Each number is 128 + 24 x the weight over the matrix's rms, rounded and kept within 0 to 255. Layers, rows and columns count from 0. Numbers have three digits each.

# o: layer 3 attention output (transposed), 192x128, rms 0.107, rows 110-159, columns 64-127
# v: layer 3 attention value, 192x128, rms 0.114, rows 111-159, columns 64-127
# q: layer 3 attention query, 192x128, rms 0.101, rows 128-178, columns 64-127
# k: layer 3 attention key, 192x128, rms 0.0999, rows 128-177, columns 64-127
o110:180116179113135130122134153140091135115084180133162125181120104138135147140102123159092078132134072145124085131137098123088081143134066122115116122108137141194147136148126168152170129082136123
v111:163124145141109137113207140088114145161138099101113101127093150122167109123106139125043112067093104108116128152167120155154121094189152127109135089121109128126122142127171183144098138117092077
o111:121111167094136137157128107124151119109116111147143111082187132162114114123105130134119201127135105109148122131129107072116120086090117158060143101128149112159147101154123132083144123127162148
v112:087128122177083097106075133116123107120135142172146151138150081139140160155127137118103106141126169110132132144114149119142118159098113148111122126110176130114163072130136142133132104121135158
o112:163116134130157119122145136128079135099124188122134121139101158121107121147197165138144122147155061154113129148107123157105106128145114106150121131104121114100095176122101111148140136094077112
v113:136144104141160135097182098092082168167077175149138110131061060175139095083132138158070140111145099099103102142100082161120147120119148110093114115128166081127097094155156181102126117112110085
o113:112087164117135156182098095093127108145168093126131132076155143129090104108158195122112209079131141107153156130145100092122150114112120145117144121063159145117139127172106119109111105172072185
v114:128100158105134151099126130107176147142191098092142134083136164088131161159089127115156068123080125140129105109125128151126130137116136140134108121112111134123111133117086123160144135127143139
o114:089164096110119099132108137141111106083073093133134116165154129164127168143124134148148133129132139159124132151108126111171152136160117118113115126134141067108126127111146125102106135165138119
v115:132105132121098133098145138113152117166174114103125108123121177107145097164098115117130074083106061121149105112158142116131142120162137154127127108118091158135104156101118127152143168130162092
o115:119161111077089147177113153124178113083115099135153119137160141153139143131084061133121166136121136113145148154130136119191118103140139132102144142183123072132117127115133138085120137116198116
v116:144112135087177144166147141139148132141133090097137090102138149125090108127144099128120139122141076140147103135109094129107145108120111144143143156138130183152122148122123111114137135133120126
o116:098132117106100166138147118160168144149122131126108138137118103105144147117089085129123098097095203117126146104156135125130156128090195143136122115143104111131147110132168146173095130128181149
v117:139123095153172112123121119108062102165087134127122136143103133155129083116127141107147124100148117104111137125141125152123166127126105113109102128127148069135136125136173161126114152126140096
o117:124115157134138173175119111137166141105194128126112119114110130125123120108136142093090187108116127109150143131153148127131140121138184156108147129146114172083123152154121117111130108107109169
v118:121163131114133122178122129153140151114117131139116127118135107146119124142121148146121162154134150129127098152079118131128108117102119137141132144146117149105113124153118091117145123129123141
o118:130125163142139129092138128092132131150131141114114111144135121116128112096135141130118090109128133130113103115147117131101124132106100119149133134097146159184157107161127147146154107128114110
v119:109129132133134144119117109112116136162119180153134135161080097154125127135155123118096125094126118128138094108092083133095138118127138151113113130135182111131104082142135127116155134122109106
o119:127128095111119150139107117097126100124151120121137133100125149115118113124145179152141143115137123119126173133157116127166136130121120111148145128087117114107125149151119133133089124147116154
v120:141121138093205150110176112127119145146123121100121115131118163135116074107120100136145128127118057128133132111128071153111142132152137114138118144126094143131087145136093152114138138135132140
o120:095132127099090150166096117139150116127125084122140129118144110144120135119083120135107151082102186119143134130154122078169139135124151160108124107117152120125154102145143138120095125178144165
v121:122170111115143140143138134140091167097077145155111105137109103160118107121135136135119164163136123104093115155099135123118127114132115154123123135133137115118130113140121121105135111120133109
o121:147086180136150124141123117083135119161165143120144119124139125119123108104129149121096144100121141108125102127159124114101108106105121124129137132077144170168148130158112148142168107126104144
v122:155148120116152134142123078113145093129117164116132136140138119120132114080148130130142126151152137175098176112143105130115154137132113088137121123141120117121110112125164114099135136139140112
o122:108125109145127146131131117125124138148131084118108146121129109124118116132129127127130130115128144130152126114118142140132152146162146121133139136136139150102135135118139127148081118149114132
v123:132089157140092121076121136084140110175188101088149139106131154083159145158102128112100089093073127133161128126151127135157129128150161100142130102109119148135142155108141160149106113126122146
o123:101168082115124107115135138174118132070093112149126138129131142150129143159134123139168133163148116157122158129084142107162148122141119137102113116169122056099096125098140114102104162145149109
v124:128176145122090127155121138143154116091163145173087126142138125123157151134106132139143114157108153131118132124114133122145096143125123159134113119127086162107103093137110097149131165124147112
o124:156118146105118121105143142086120096123098142124154103158146128142121122121118124132130097131155081113117082153143104144103079131133058106136159142116147134182152121141107147104172097124144089
v125:144130161140114167126128101095121116147139136096158132110093099100119181153115137123122124109140176161143122120128129136116147114108134098134115109132190090143135147125157162127111089125126139
o125:073125070147146094090116127131103136127124107138107156118118130132126120148173159134162134130141149161118158123096160127138180130139138117130119119119114096091112133086147106118083137182104138
v126:128149149086146134109185139159144179096158102128083124097127167111148129121102150130154132145106099130099129142130145130143101124159152139143124125128051133120084143144083126150126151124142126
o126:126133159097112115160112130109161105121095089133150080156204108157122140122086093122104144111111156104119081155135101081134107112114088119095132131120167131179177098143118145086172103137157119
v127:138084140142092125076113136114158088134173104121146144104132155077146151152115111126141093096119113137168134114173139110137130143125164116146136114115134167146139154093122157138145155136131123
o127:116157071118099112141139155162126127100096126145142141124132137131137145164126098131161128161129135137126150142104134134176126122140128119127107130178118058092083128079129099099096154136168107
q128:107108088155172101126119109134107157114105103116133114126106111170092112104134121143127152157157092134179138128150116141113165139129085152126115144183086121153131148195119146102180129049125124
k128:121161144131112113143100109118148124162129173125129140097091129109151144131108126131122116136106140156125111109132123068076092128118150106193046097124129105172134102137135120100128137168116133
q129:096127100159140136122125142130068177078096126129137122136097123136093161117117154133123130165156116095097156161123114149147130105064107116075155123116143091105086119144130091154169114161130160
k129:085100115139147126123110136122164095167101148121112108120100078179112129148176146146146147111142076112082108094110144136117187152167095108137105171120154123111174099119159206100103121129084108
q130:122125140156152117115100121144108124135142131118116147127165114157086096159136102149113113154106113162136136157158111124107153142110131108134101122195102130180166130184134135101165117047150114
k130:132158144130113115147093120108145111136135165134126143099119127105158139124097122119108127160135164148120107110123120064088093140110129131180069109129141132182141111125128115098137145159144121
q131:150172145144125158123130137134110099157133173127126125102159144111194070130108096105124133157084125201176136125162092123098128147096121115136147062121095149137146136064149059134112137158144120
k131:109120093112128106105130193128103124133137080129104155160181168082081163144136120139171134155155115103130104133120151174188121139121125169116194149151152132107127152119106091147127156129161101
q132:113134116090106097103093158118173112138129180138152139094133088122163134122131138129164096124176091128106129073100142146155135154146107172124113170104138122119122102107124122133117169173125128
k132:128118120127142151135174160144115144093103071135106097138096122183079115157130154119148142098144099111147137134106111178150181119142102136068156135102113150078091130150108142150118161116113150
q133:164094145137140150157167092140077156123136094129112127127116141152116142139121146132113142112098166126153141157141130134135135088111137087140125088128148124128117147128142135130112068104120152
k133:126136138151122143125108090112171106178128181119147136103141131096177168099155101117095121139111162187121114129151149081135111131119138116153092105135147100168156117107160112135138112127109102
q134:127093123133104145138151142093165131132137144136156089122103134112181156123129158119110105102124134116072147109109145124136130079112132126124159129083150125084108111067143135161106123200089132
k134:127099094130141134117160132140100135107107074123114134177152131137082097148125166120149152098117125106146145130119131165182165137143134143083189151142128146063115150122122145156126124138137123
q135:051108080173127090117073160111125132116100181126140136119117077147066148113176193142155107181188104087068153112090128165114178118073072161077103220160084099157137055201118115128170145076132108
k135:123132123132129098107094136099148125154128143122120138106082114153139108151100157120118130129118131145130113079123118093062141141156105128166058136096109122167115102134117157116133158219120137
q136:122109123087123084113094124115192105148147131139123099131127142102169136137150087106168128104128100126154100108128162136141133163186123162169105148127110126145156117117145169101109166087136097
k136:160162131089086174166160121144095170108154109125135140118101144120151116118128138144122082131115162165170146136142091124104100094098160121144134098147105127140104151181103095126157130123169175
q137:100131114161137125088090134164179113132130138124123098115134136133121119147168137119149109169154112119065137133127141095087162123096088159119124151136075139157156091136089108129168150106175087
k137:131106103106105105124097143111105131146125123150137151150116120113118120140105154151135120117141141113122121101104119088090114149103140149173095141134118117155116115142116130101146161183161090
q138:184095181098107158145161136066134127135144145128151166136151130091207152179046161122076078086070151143137138119130120142158106114107173075126172065098203119109143140083189125128091101198067168
k138:118125122141132158127162146137126120105135099118134110152152144119088125125144119110145148129136114117145143136132145165191170134148121147077205132123126160084126156096143114158096123109126144
q139:150150160111134134129151111123122143164130093108091119134155144122124111148117089139095137114067121161150121130161121118123134150151188129138136105170153134180129162149143144105138132078118114
k139:134172172116108147143092125111135113100154167111153135094138144095186153115100077118099108180132145148136129111147119077094063134125140117186106084127128136158124120114134096099119113124154160
q140:164133176100112167173142142122164148151126062128084084135144173082163111175073096122067126080073147159136130164116125089147107127161207138133159062117201145144095178069136129136084134171114149
k140:133125133131127149139133112142094114075135130125177132194185131124111129116137116120138154146126120117132164135122142142178128137121136131126181120129125121084134161128132117099088072077151153
q141:156116132123158127109178112116096122117133147125152176080179124151186136055064134118135111151133093174181126078136092155118141099098109144124154091115110159140121130068170144093113111128096148
k141:145171118107116152140131212140136148178143161149148098066137127088128153146167116120152118107106109120132091094140136121153140115126165145123127134152139110113097107130074075182154145145139089
q142:078171083139146130127165128161094129125123123121138144120123106182056078070171091103153172120156156173168115101109139110119125157192104151120084143160080141136115151153102175136143130096135121
k142:141161131138137073139122083117126121130122178129085154101139142128172145106124137140101128125103121117119104169113109085069085129107139098166042096100110093148114080146114147147128149098133130
q143:134122138111143155164185135090128137136125124139124156112152167099195154093049117099125118115129124156161135094124135118155122113135166124102192066094172161119099163043164143150063129185062165
k143:134135101142138145113155147155114129128131125114148117146143138139117154121154125116145150117127101102134128127135146182168152116131126123102169133137116117076130156136108131157107112099129146
q144:102136091144162108122113101128120141139112108126117111139117124172076123115175117144126154137124123128147123121135138131100150131158110138151094163175082115156165148194107152094166131020143082
k144:129139158114115119136092114115142138152134146132134142099107140109174144109112117132116115134120146160125120113136120067084091124119145124187067102131108120176115103147130112105145135164136144
q145:138124143151144157161118102115109115156117113117096126134113150106121083118125088125099140134097130197197135127155105129099160137131142127119147103172119126176138193143158119103143147065128114
k145:115160163132113118119086126113143122140140165108140163121123148088166145130097107109105127178123148131117117121141131093088082137122127102192070104123126119159129113138117082111134131148153147
q146:064132076156140110071146171092133171159095157130162066132132125128110133080137143147117123125187050121117162097112080164119146111098113189062144171121097090150109090173126153137185182127111117
k146:118178164102127124141138132129155112083105146096137128093051104176134085198088103164167141131106092103124095089103107097083127125181124107183091159097106152095085093156090169121147116150127173
q147:122119119122133135142179137141130104144125080131134108142123128163120082080201114076133145101141171181193125114136145108117115137190084135162081106131089115124122162115149189104097123093152140
k147:154134112142114079149136045131106139151156159108101171140167173109163143093130163137121115142082126130150088193125111088097092121068148108151091115121094089132109086154107096151175134123153119
q148:136102146074125099090106140121207143130130126133143112105143132091169167192059131134127096085131112087032108117124173113152118109133168116120126133104204138131112066079125156149113124202102141
k148:140094109132125158136177137140098119098123084150136122166134103158092111122140157117138129113146129113153162128092121153162173128125122153083190152150132155073134154127135144152118124127131108
q149:151127148144144141095145119124099146145142106118142123122168101135112092148104126165089100144072122176149141153163092132113139113086164113126140071183131129183134153155150138094165108093153138
k149:115159159139117130142088136105162094133137167138134148105126141079169142116115090111115139151124143130118113100115141078102106141115130137175082121129127140169124125111140099099137138163153123
q150:109092136146169132118131135112117146094123135130146116103111139125155191125069153097134117137168115075063142133131133144147130099086117117077181122092166119096112075078129110156132106182097162
k150:128098107146120149134161159143119130153119114152135102129112097143095132148177159123159137082140110114120128101114143172162187139151128128088151165163158114077154137139132161141112130121104107
q151:125144115126121094100090115153158110120124136161106142147146123118103117104179105146176124154150091092130118131116151141118141154150100170142092179154091123144164099177084126094135157041183094
k151:135131140099124130130095134124150153131135141136141133097099114128154119128115105145106094131136150152133126117143104099073095111109145141159083105115115111179108113142113119106140129160140131
q152:154135109138129127134140088143076120134135106112134138150136130151082092111155121139122156138104149160221126130161105144089126144137112133144102109182083125142147191193133133089149126044149105
k152:136164157123126116141096123122152136145144180109122145092123133089163145112107089137096106162112142167119107136144138066087075122122139110162065090122126117192139110122133094097135129132127148
q153:120128137115118156152155130141126124140131142137116121072125150111186119099126113094122121126117140179119123101126127106129121119110149140114150082091164133112079137063140085172104132205116163
k153:139113106141137135107170137142089119118120105146131131170158123141091137130150159113154155136135096099125122150121155177171149133124128131084174153129141116078128135120132143171123134095140107
q154:152153132136106148124124118149055104111133130124135138096172112136151085090130113127124128160123128199198152110146084147098124136086123119128133083135085128119099164106121041132111139136171158
k154:101167104136131100133099188134123113166108170118114139118151130120117163120147114145158119146152077131123095136160152157121119137108111138127108131098152103144120113122135104111138148167123111
q155:040126125169141166152111123117172130160113142141103129115083149122127166136140131070159122140143142103057113131092183108152146135142113119109141142100133137116171095083127137157101104129092126
k155:150060088134090099117153116122077142127143082152093157179154142133100104126124219121131129098107164106127130104096126151127139152115152137152142141191136100109138133140113150150096182161166104
q156:142150144156144157118120102114148115145137109112109140113131133130128116170112107125097150152090144160143133129152124108108132127132132114152124108161107161161171161144149135121130095083106118
k156:126134135127105122128097125110134117149148142120128149121138145067144125131089119131124107147120150136133123109135128079105091134117145132189096111133133122178144131132122104105132140189165122
q157:108107097118109129149106125121123076140126161155110120097112133152147103080188119115163125152152107167187136087122119160110164150122066164134100146127093114150155141119159123118111153081116111
k157:124164133107112117103123141123136180155135109120085140110095145096135149155125142114129120145122131130133092120131113117088098113112125131160071115113112120142079091151090109155153174187143142
q158:104149100151147106105101128151099117143119137120090108126130120156094079108173081133146141176150084151160122097147098146096169140106084180124116155163056127187139118183123122113179177051160104
k158:120165136108124098134091126112129134149132155136116136106119133108160127128094129127117115149118142137117118107118113083090086148118139129195069120114116111165111093146125123115136142167147127
q159:153094144158131153130137126116081134113120124121140146111113120153117135146103159146079113151120148136134158127130100166119150087075108087114132111142143110130143148139154134105144068109116155
k159:115107140139118131126095139095167119178126138110121138129111119101129125131127137117118138136099142146131108082125152078113128135142125134167092125107145141168136127119124113139123135203127119
v128:138098173123088130101127164163108133127124116168125072127123120124126126118118126128141068118163124114158173128139114156111145123125111143094111128156152133183126130145156149091119164113154133
o128:123133097131124140147173154130119133148139171095144141091121107145174095104177114170129117078124130113118128133144116129091091094138134182141115140126137112100135143103127086106146105139131157
v129:127095081136108108112134143120091132142155091136154118136148132136132136118142147095075101127126135135120144161140128123135136124112128085116132124125109124117141100138141128119092164127123152
o129:138175139126145125157152124152152127135092148103121126097150127100165113123154168099127147105124153149123081083154111160064121137125163135134114111112150133144124117137137122158141085152135142
v130:137139112143134105091129141198105124107077119144059090119115160120127120099125081150172121144143124130146143137148074139127112109111124134104131116142075161153123135159139148113151154130135114
o130:121106147135124179182143133077164168130174147131156131085104105150112077120152140128121164072111140101130105145150107098106137116138133188120111144116140124133109099115143095115151101173132178
v131:134118164116120119118158126148140136125135127140159119114085147111142121118092108144122116111125127123164129074113098152119129136119156145108163127121164150127087143139109153129115132128128116
o131:133129084097095138140111125115122096146131153112128132122157112147152133102142126134131155158153102112150123155136148124132119136126080126144101140134112092103157107100134075135121198119135161
v132:130129125150079137111146128131094121110130146136120201130094162122137145113110158149113110112121146115189118120126114121123103144083190137129157124132116107116148152180116126162125120134141116
o132:143157109091129108143144136121129101156109163118129079092160138129121127127110168116179177179154101093126096143131117138121126116091076143110115133141150142145124054119147080134156158126122147
v133:132134118171106104142166122123128129179091130095134100109115123131147105119126117151138125100096116132142098096122090149141112140138139113143155123101113155106123137162138146143131106135117106
o133:136137123091118165138087107099136113123123132129136119137143128137122136141115131118129154148160094100151116145116151131112139141141129122114123118142109154163119103119134117142107155125154134
v134:148108189162095145125193135119088144127127090118167139153093070144154125085133159119128091124124115141175120096101099133120120131128141098151139108124118092154117140175135157114105095116132124
o134:118154087121130132115146108141140125169105173125097146103159142146137121116096113133157148105104153099094133147135095157099127112127140141114124129125126124118138140138112085127137125163133152
v135:133143140111050143164153162111112150137146106109138105097113125120117138118151177132104109151126115127159118122146131091141119122113203129146138127142147082120131124137122125157137121127146127
o135:127177130113174116099130127120080114154089141148138136130135114109136126135090119136169134079108165133079134114093084154107111132114078104128131132123110149172117130074136168120149125131138143
v136:123114128151105119160154097094123125132110104120153164122096086139136130131103164117078143128099143121141125119137139151135140146155140137126133143115111113106152121156164123115121097137120141
o136:149147139097144107130124117173109101121096157128135105122176126144146132149131133114154122183138097117125076118141098118111110122107130145134156117120175167176130106155131120140162136126113117
v137:073136190116144105115081096128125110096135212102133181182125102157106160163133145119164159112121130138111089087093147136118135166177086158135122163124145082099101107120122128138125086128121187
o137:100100106125108141098121131187144120106125080149133118143149139167101144112104088128116117180120100155150154150103159055161126141133127085096148114117142109131174165197114136109099152123098109
v138:155141135126132128150145127174079142082111124120087151113093160126125123085124132129128135144127154150142157114114091111124088108135156090141146120145119118148121142161111101125113140130115150
o138:104145114126128143112154108102145140146122143150094139101137091088097107131129157127160166066098167091102122129152109151102139134117112127089109117118109105130130098119132133156136129158124170
v139:112106148114137102098137146185139114145115152139124101162119093152112091103155107117170120140129116150141112118131105149108148136146104162114115135141137153146123121137142161093155132123141133
o139:124107137146111159160114120119149167138165106129171132108123133181140094108121071142103128102092133127141165137127131061148124127168137155136125143097136092118129161127136104109121151141126179
v140:113139102128052132156135133118122145145114111098092113145141091139136101147146146122122148112096131127142097129141141112144126132149164116147105122122089103097137114141130131149169147134155113
o140:127159161120174121129126127148106152119107123149163120127128128154129130133086090123132101122123138142109125104107093116119124130159114144107150135138157150200088117114136162104129102142155119
v141:090170094105137120126098143114153148111113144129120073160185100118087145159185097133155156146156112126087126166152162131126160119164100172091104151144116105135145094077141109108190141126126109
o141:105087176167149138125120147135110160097149076135162160138063125139123123127108075152102062096099137164134163122103122079163131114138127125135156149114145157152109194134126187080128069104121091
v142:116158060122130135138081147102139162088127108125095135145158166109100163145133121109131148137138131112107167156183143104141123113133164107127095121136113082113143134108131105123161187134131117
o142:139142151113162107127147155151084121129122144133158135113089102088120118143128196147146099108143143123121103111137102136134113119108092122100147136127157176166091102120127175124118077103125109
v143:188129146108165163133147102128130151127128104158145105087135134137134119106133126115084165177169144123102179163139161136129133096141095100114119099143126181162137113097140119067095088116121110
o143:132098152149123108101159126084123118101152168132092131148110109096129119149172153145126087073128153134090111116161099164117140115082170157160118154095130133096129138135131121148177085137087112
v144:117118177130110130113157143160120143094126124139105179143090120116139121105158119132158116108138113165189119113112119092085142157111150132145135125161146063185101147137105175146138164119142123
o144:108124073144125135134136108109124129191124119127125157091119121149122120099083071146157139125069155096121164142115114126171120131161094130112135144145114083109120157073126087111118171144148161
v145:103153144149130120131116139132137143124081133093105106152120112133099129153111129113176132126133110105119110094131130151140139135172094122133091144117090121112129107149135140118124147133146122
o145:121099145118140168130131122149144143089144123164173103132131106176122124119129109121111130106130116152132098148111127077118132132144145151098145131117155148149120119170131138105134079167121129
v146:122107153125119138114103113138102150092174123150154175121128137145132170139141155075102101116142134143120117141108158131113139137131104097128122136132135096154134117115115122103104153124142168
o146:126128106134149111120193132160143107136091149108104114116160120100145134111148145114119120121103153153118109098171115163099120111119168123126131121117162100097152143150124096162130111136100147
v147:091173075126161107148074136129139093105114176102084141163155148116090138154152104157172160120128119116082118173162144125154111130151119143104115161130096123105154109099126098126193129140113130
o147:126094173128120142127108147124119162098136076161169123126080128106092131154107128123118119152133100136144135135091135071165132139106116121113148129124127168167091130167141202115118099092123090
v148:069149087130133110125103138135128091114085137088098117153128145134098106152133107159148141102092155130102125107143094150145129144163128145131127149102105130079133140146155108137165139140112142
o148:125121150108119153163089130145149148106119100142158114134124121141099117138120137121117136152157101116169113137106158066128122144136122121079137112131139146176129108154133160136102119120137107
v149:124086192128105095131117084106162140115175154119195142125107101149152134135101155123086149118126136139122120085105149165122145168162111123123119146126182139111122125108134154085112097131115165
o149:129130092084104120104125136178106075130086139098107139156185121134163167123157108114118090187139100137144107120141156125114112146121139101159138124112138085119169150158120094171108182101114120
v150:149148154100130164124128142148123142145152158145142117189147107130130117137169137131178152157141105133119094137107148099133135107128122134145112118134120083157134111099102123112104132117164105
o150:117107125173141126090148120099156145139159093156117133115087143147105127101085095131119112091102158151110186132102124113157134125150114116115132167131116120094118176131123141098154106156104119
v151:086137155124176131133104077101161129106119180088156138145138106130100163161114139123145156128143137118074095122119176167134152138177061153101107167107124107105151096100131119086134116132123128
o151:121081144136117144102118131147127105086117096151131105146130116134130164130138108114110117179122075155160084141117152073165119128112143119138176142126152163134147144210125142149139113122080086
v152:129077161134064114106139132135094128186167127140192144155097111159180121122129173111066085066077145135169102100106095129113117151137155106131165143113141096120117123169143138124097118131137156
o152:154187087099130120144136122168147086152077154092115105095209150137166128105122153100140151195167096114147113101156137147081100123131127121118111112129151127146162117140130072169113178131135156
v153:116126146111079143151099136126108158095130100093076126089125140126120133155143154114159093134116146129164117111132120116128116123134121122156106126137153074130117169150111110142162132134159145
o153:103164125122161122112174144150088122137092156148132139138124109112129129137113114143150125093117163117088121127098106154107118097145136128092139112166107136154119105112108161132125117122143128
v154:130146107139137143103140162136128156153105127136120068161160114131129114136140105126159145139147091115120123128125127112130130093129104120138108108135099130147109114123124146109116141122139111
o154:113104145162139155135130123100165167120178106144135143118080125161105112105125115141106119052105164153120157136120130111132150120148145141115116152111117123118112160126123135093138076183128122
v155:149092147146094137094151097127127117141159136147148155126094135134170130108093138137111113087109125134171110116126124149119119141091145116128160118110133158130143130135124145120115124131138124
o155:145153086102102112145135131130132096152105170088113110107168136122155139114142153124138143185159100107145111123142139158115126132125115142143111143144129102108128103127140068154125182121136147
v156:141137123144153108085156115180158112160086169096120067122164154120117111141163093165139157118125106129139102146139131161135121097170114125129153141121077166131134102115139113089173130127124088
o156:119087156149113181140110106038166149097161106157134121117071106133102101138110103140110111101111123134142130142112138101139153130139159150122115153128127137160102139153139136140123096151117138
v157:103099132146130084080147119134173137172125141109152100129151116139150156126137096106130109099115116137105081093128127160116143134137117125128133134096143146129100105125133162133131142127099110
o157:129124107131109170154076113122155105127135107107131146142129144144149133113114105125077129144130103141194142126127175107138139145170135103137128124146131122115140162126134097137066158120155152
v158:132116143186124125113165120097153131148133136141114140160110120111153116107109158144136137092152126099154135127136144118120140173101125065110123114121134132120162144109133182116125109130127115
o158:142112105092110112121119128118120107158114138097114135130136144127147156125106122119142123186153083100125111143117137159145134139102111137150142158155128112115085126112137090144127167107143095
v159:118099086121119119123115111127097143097150083136132156113125157129165135122120147092060131099088146152159146154148116118121130148143187088142139122121100106105153123139139127136124146136129173
o159:140186120103142108168143123156130115160078167113132128099164114111150126129121158103146139151119134127124081079165100151102108136109122142109123115122154129169104086122142110162125149146146141
q160:120120128144118126114128128126128126131107158137130109108163140132157107123132141095133134128144129135119136128136130118128138100107125111146120138109119134132121118072118126142116107167088133
k160:108123095124115127122124150129140151145138090130135142136113115145122138154155103120153132113140117106122114126139157116148160144135142133135170144152161143101131144101115111141149147125134135
q161:107152104145135122135124118106106122126156147099116138128119127148138108130147130126105158149098158170142131114149116094107137158154152107137130108158118110143101141137143117129143148121118144
k161:124133138125141117171133144126094117169118144153105118138132129135121128126133144133130128117099119100151147128098105151119075112139116135146083122106119152131115106152138110115117143147126152
q162:113126148126146109109131165128143169145128105127158097141121107161102142137100102157124149085127112100109096142092134106151106107148113157095139148095132136116114103147083175123152078148119100
k162:132100176109125139127133086133174098089127140129150149107123112144124136132103142149112102113126138121098125134140136111123132111137152140109168115098171139140131106140109161122122114138148122
q163:102128149120137104115132131142124148124125126111151126128152114128110109117116122155127111148120118120128135134097124139125133099107140147115122122111158147135140110119117117115135092104105137
k163:145125155109111134105110142101136127100143119136142140123139127124126145152103125136122136126135148127106136097135121088127147137116142144110139123185188144160151118127142160151110145122137107
q164:107142121161124151133112078125097132115092157110109163102134129145131115117112186099113121125134138093111149155157132124099142117139117107120156119125159134111136132112124100140093110129076165
k164:142140092142130140120122165151151110171138104136104081133144163123125127146137077131144148146119102114124093146128134153142157130152119109128141122098128146109128142093134121113117148124111126
q165:143098119137122124104161150113118095139117111134145144123150134110143120119121162103126123124114122155118117097140120142133122105089127149144108127139129122150124142128159117170119158119125134
k165:118143105116124122134126135083121158141128119125141127155159116127105137123137148131135146149121112145128154127136115131123115116118155145130112119136085114137120133135105123133175145129164135
q166:168114116129120131138099112144148099109148082147109105126130128119116133163153110180134127149113127108146139175129119119118129128142139102115153132164152145121167168117139138105139105114129108
k166:159144140130095148128127116164072105134114166134104131130150164126144110121118137124113104142109140167171122122130112107113095105116144107178107118114121098179130132137137110102094127107119154
q167:120121124137150112135120131113103150124132137132113137123124128142125119147103149116112164118090137121131142123152105102135134101166138119121133115118136121103083145112125122156115106175069137
k167:110154123115136117159149127129135103148132140130103081122110132156101114143140108145145116122093127096151093139103117125131108130157146142124140144082134157113114110145105105132138138149143174
q168:080137144138121129147114124152130143144123121126145105147099121141122111115152102149119110125156141148131113150118147122124118162117132121118135123125129135139149102128120139094149106118175101
k168:142086152119136115111105115134114122118130132148131191098108151124152135138120115099105130096169139135105144106130113141138145121139121108113100143173165118135152126140138134131122133145114094
q169:147119103132144121143168143115123120141138099127125138112132148114155125119142142126110149127126116125127132117138088106105150092122128140137112141138143103134123155140130137140126147111111121
k169:121130142154132100142141123115110122138129117102123144172137136146122118125176134140144126122121126133159131123107109121116095117170111122163111130146094139130123116128120131127140145146141144
q170:128105141143134173120121095135143100135104140141109145116131119105139129123126158112138095147130150132123127150144156147132109132103130112141133100090121127127148125087145079135110135145130150
k170:120145071119110146119113164140116164121131111145121113132143140127101111105125088104129167132154112165114127124162115144128154142108109127104160122151100116119136170122130091113150139116133151
q171:145095126133155118116147150088119136121131130121148110135121096135115110126120147128106147122091134161131102099133096123143114123131127132117102102113161124131094111112145156144134103167093132
k171:109118131101123119154131115125124126130140172137144092122121116140101143118127125156116110111115153107110137145120108121118108138121156159108146133105143132144111114155142122115161110138180155
q172:134143115122137112146122118114135116121145110120123138139122137138107130142137120161103144143103123132142125137147121117129146155145149119120124103173138132122127152170146146119151145087139110
k172:156143175152142136162146115145107097163115168125127111119146153129143116125113141131111109155099138133156144122118093132107085103116139116172094103073102108166129111156146121103116112140127150
q173:156120103118119169136121114105119111136131124106118148116089126134110135107120174147126148156136139142138132127141169139131156130121140121131120121143104121123138137100141116118099142134123158
k173:130141091123104113123134144130146123118135132109145099102184152108131139132110097144120117132106108128125109136137138153132159149117122114128176139130099124110122174100146101134155111103114151
q174:099128121110165111139165113093099139120153130115139140095101105172125130126111151125095172137071170169109094108127117109120142134144140129093142110116130116126074140118125137127138103178085142
k174:125142152101139094160129136135129096115119154143122083121143128139101124136131091154127119095115131086118117132093109137130111132159127158126121149115141186106098111136113112122141111142135170
q175:130137111113129148149146120118151140100121116140121158098099112136120137125120124148141173121160117078108131149111176138125153087154111131107122182115146122104146128117103154123118094140103140
k175:144137137137106136120140122154180106114140120068126104097148143138146119141145107168121134123117129121117120143147150103128167151148143085152186142145133150096131156082110128120137119119111137
q176:131136114134150124139145092116130113126140106095106145123111119144101113124119131140101155137102117127123128123152115092106138141141134119102147115151152118123122148152142139130146128113116118
k176:142140158158137116159140124133120098135125149137125105137150153120114125130115132144120114135111124128153131134107094129118096112133115116150098123090100143160139121143124127106111123133135149
q177:101144154130115134119123134161121154137103156125128131143145129118124128118124125120150101117165116085120129148109134143121119124115110122131138136128125140147143099139108117123115116105140132
k177:118095113135140143093126129124174122134129087124136156113107119122152135154115131116122151137158126115082132138160154131140170129119104130107132141148162146117152140103123157145117140116113083
q178:117128142117145138129147099153120138119125105103113124120070118111093129114095112150126148127140141123119111144165132153132103155150115112107175126112154110121154135146117158122134123121141137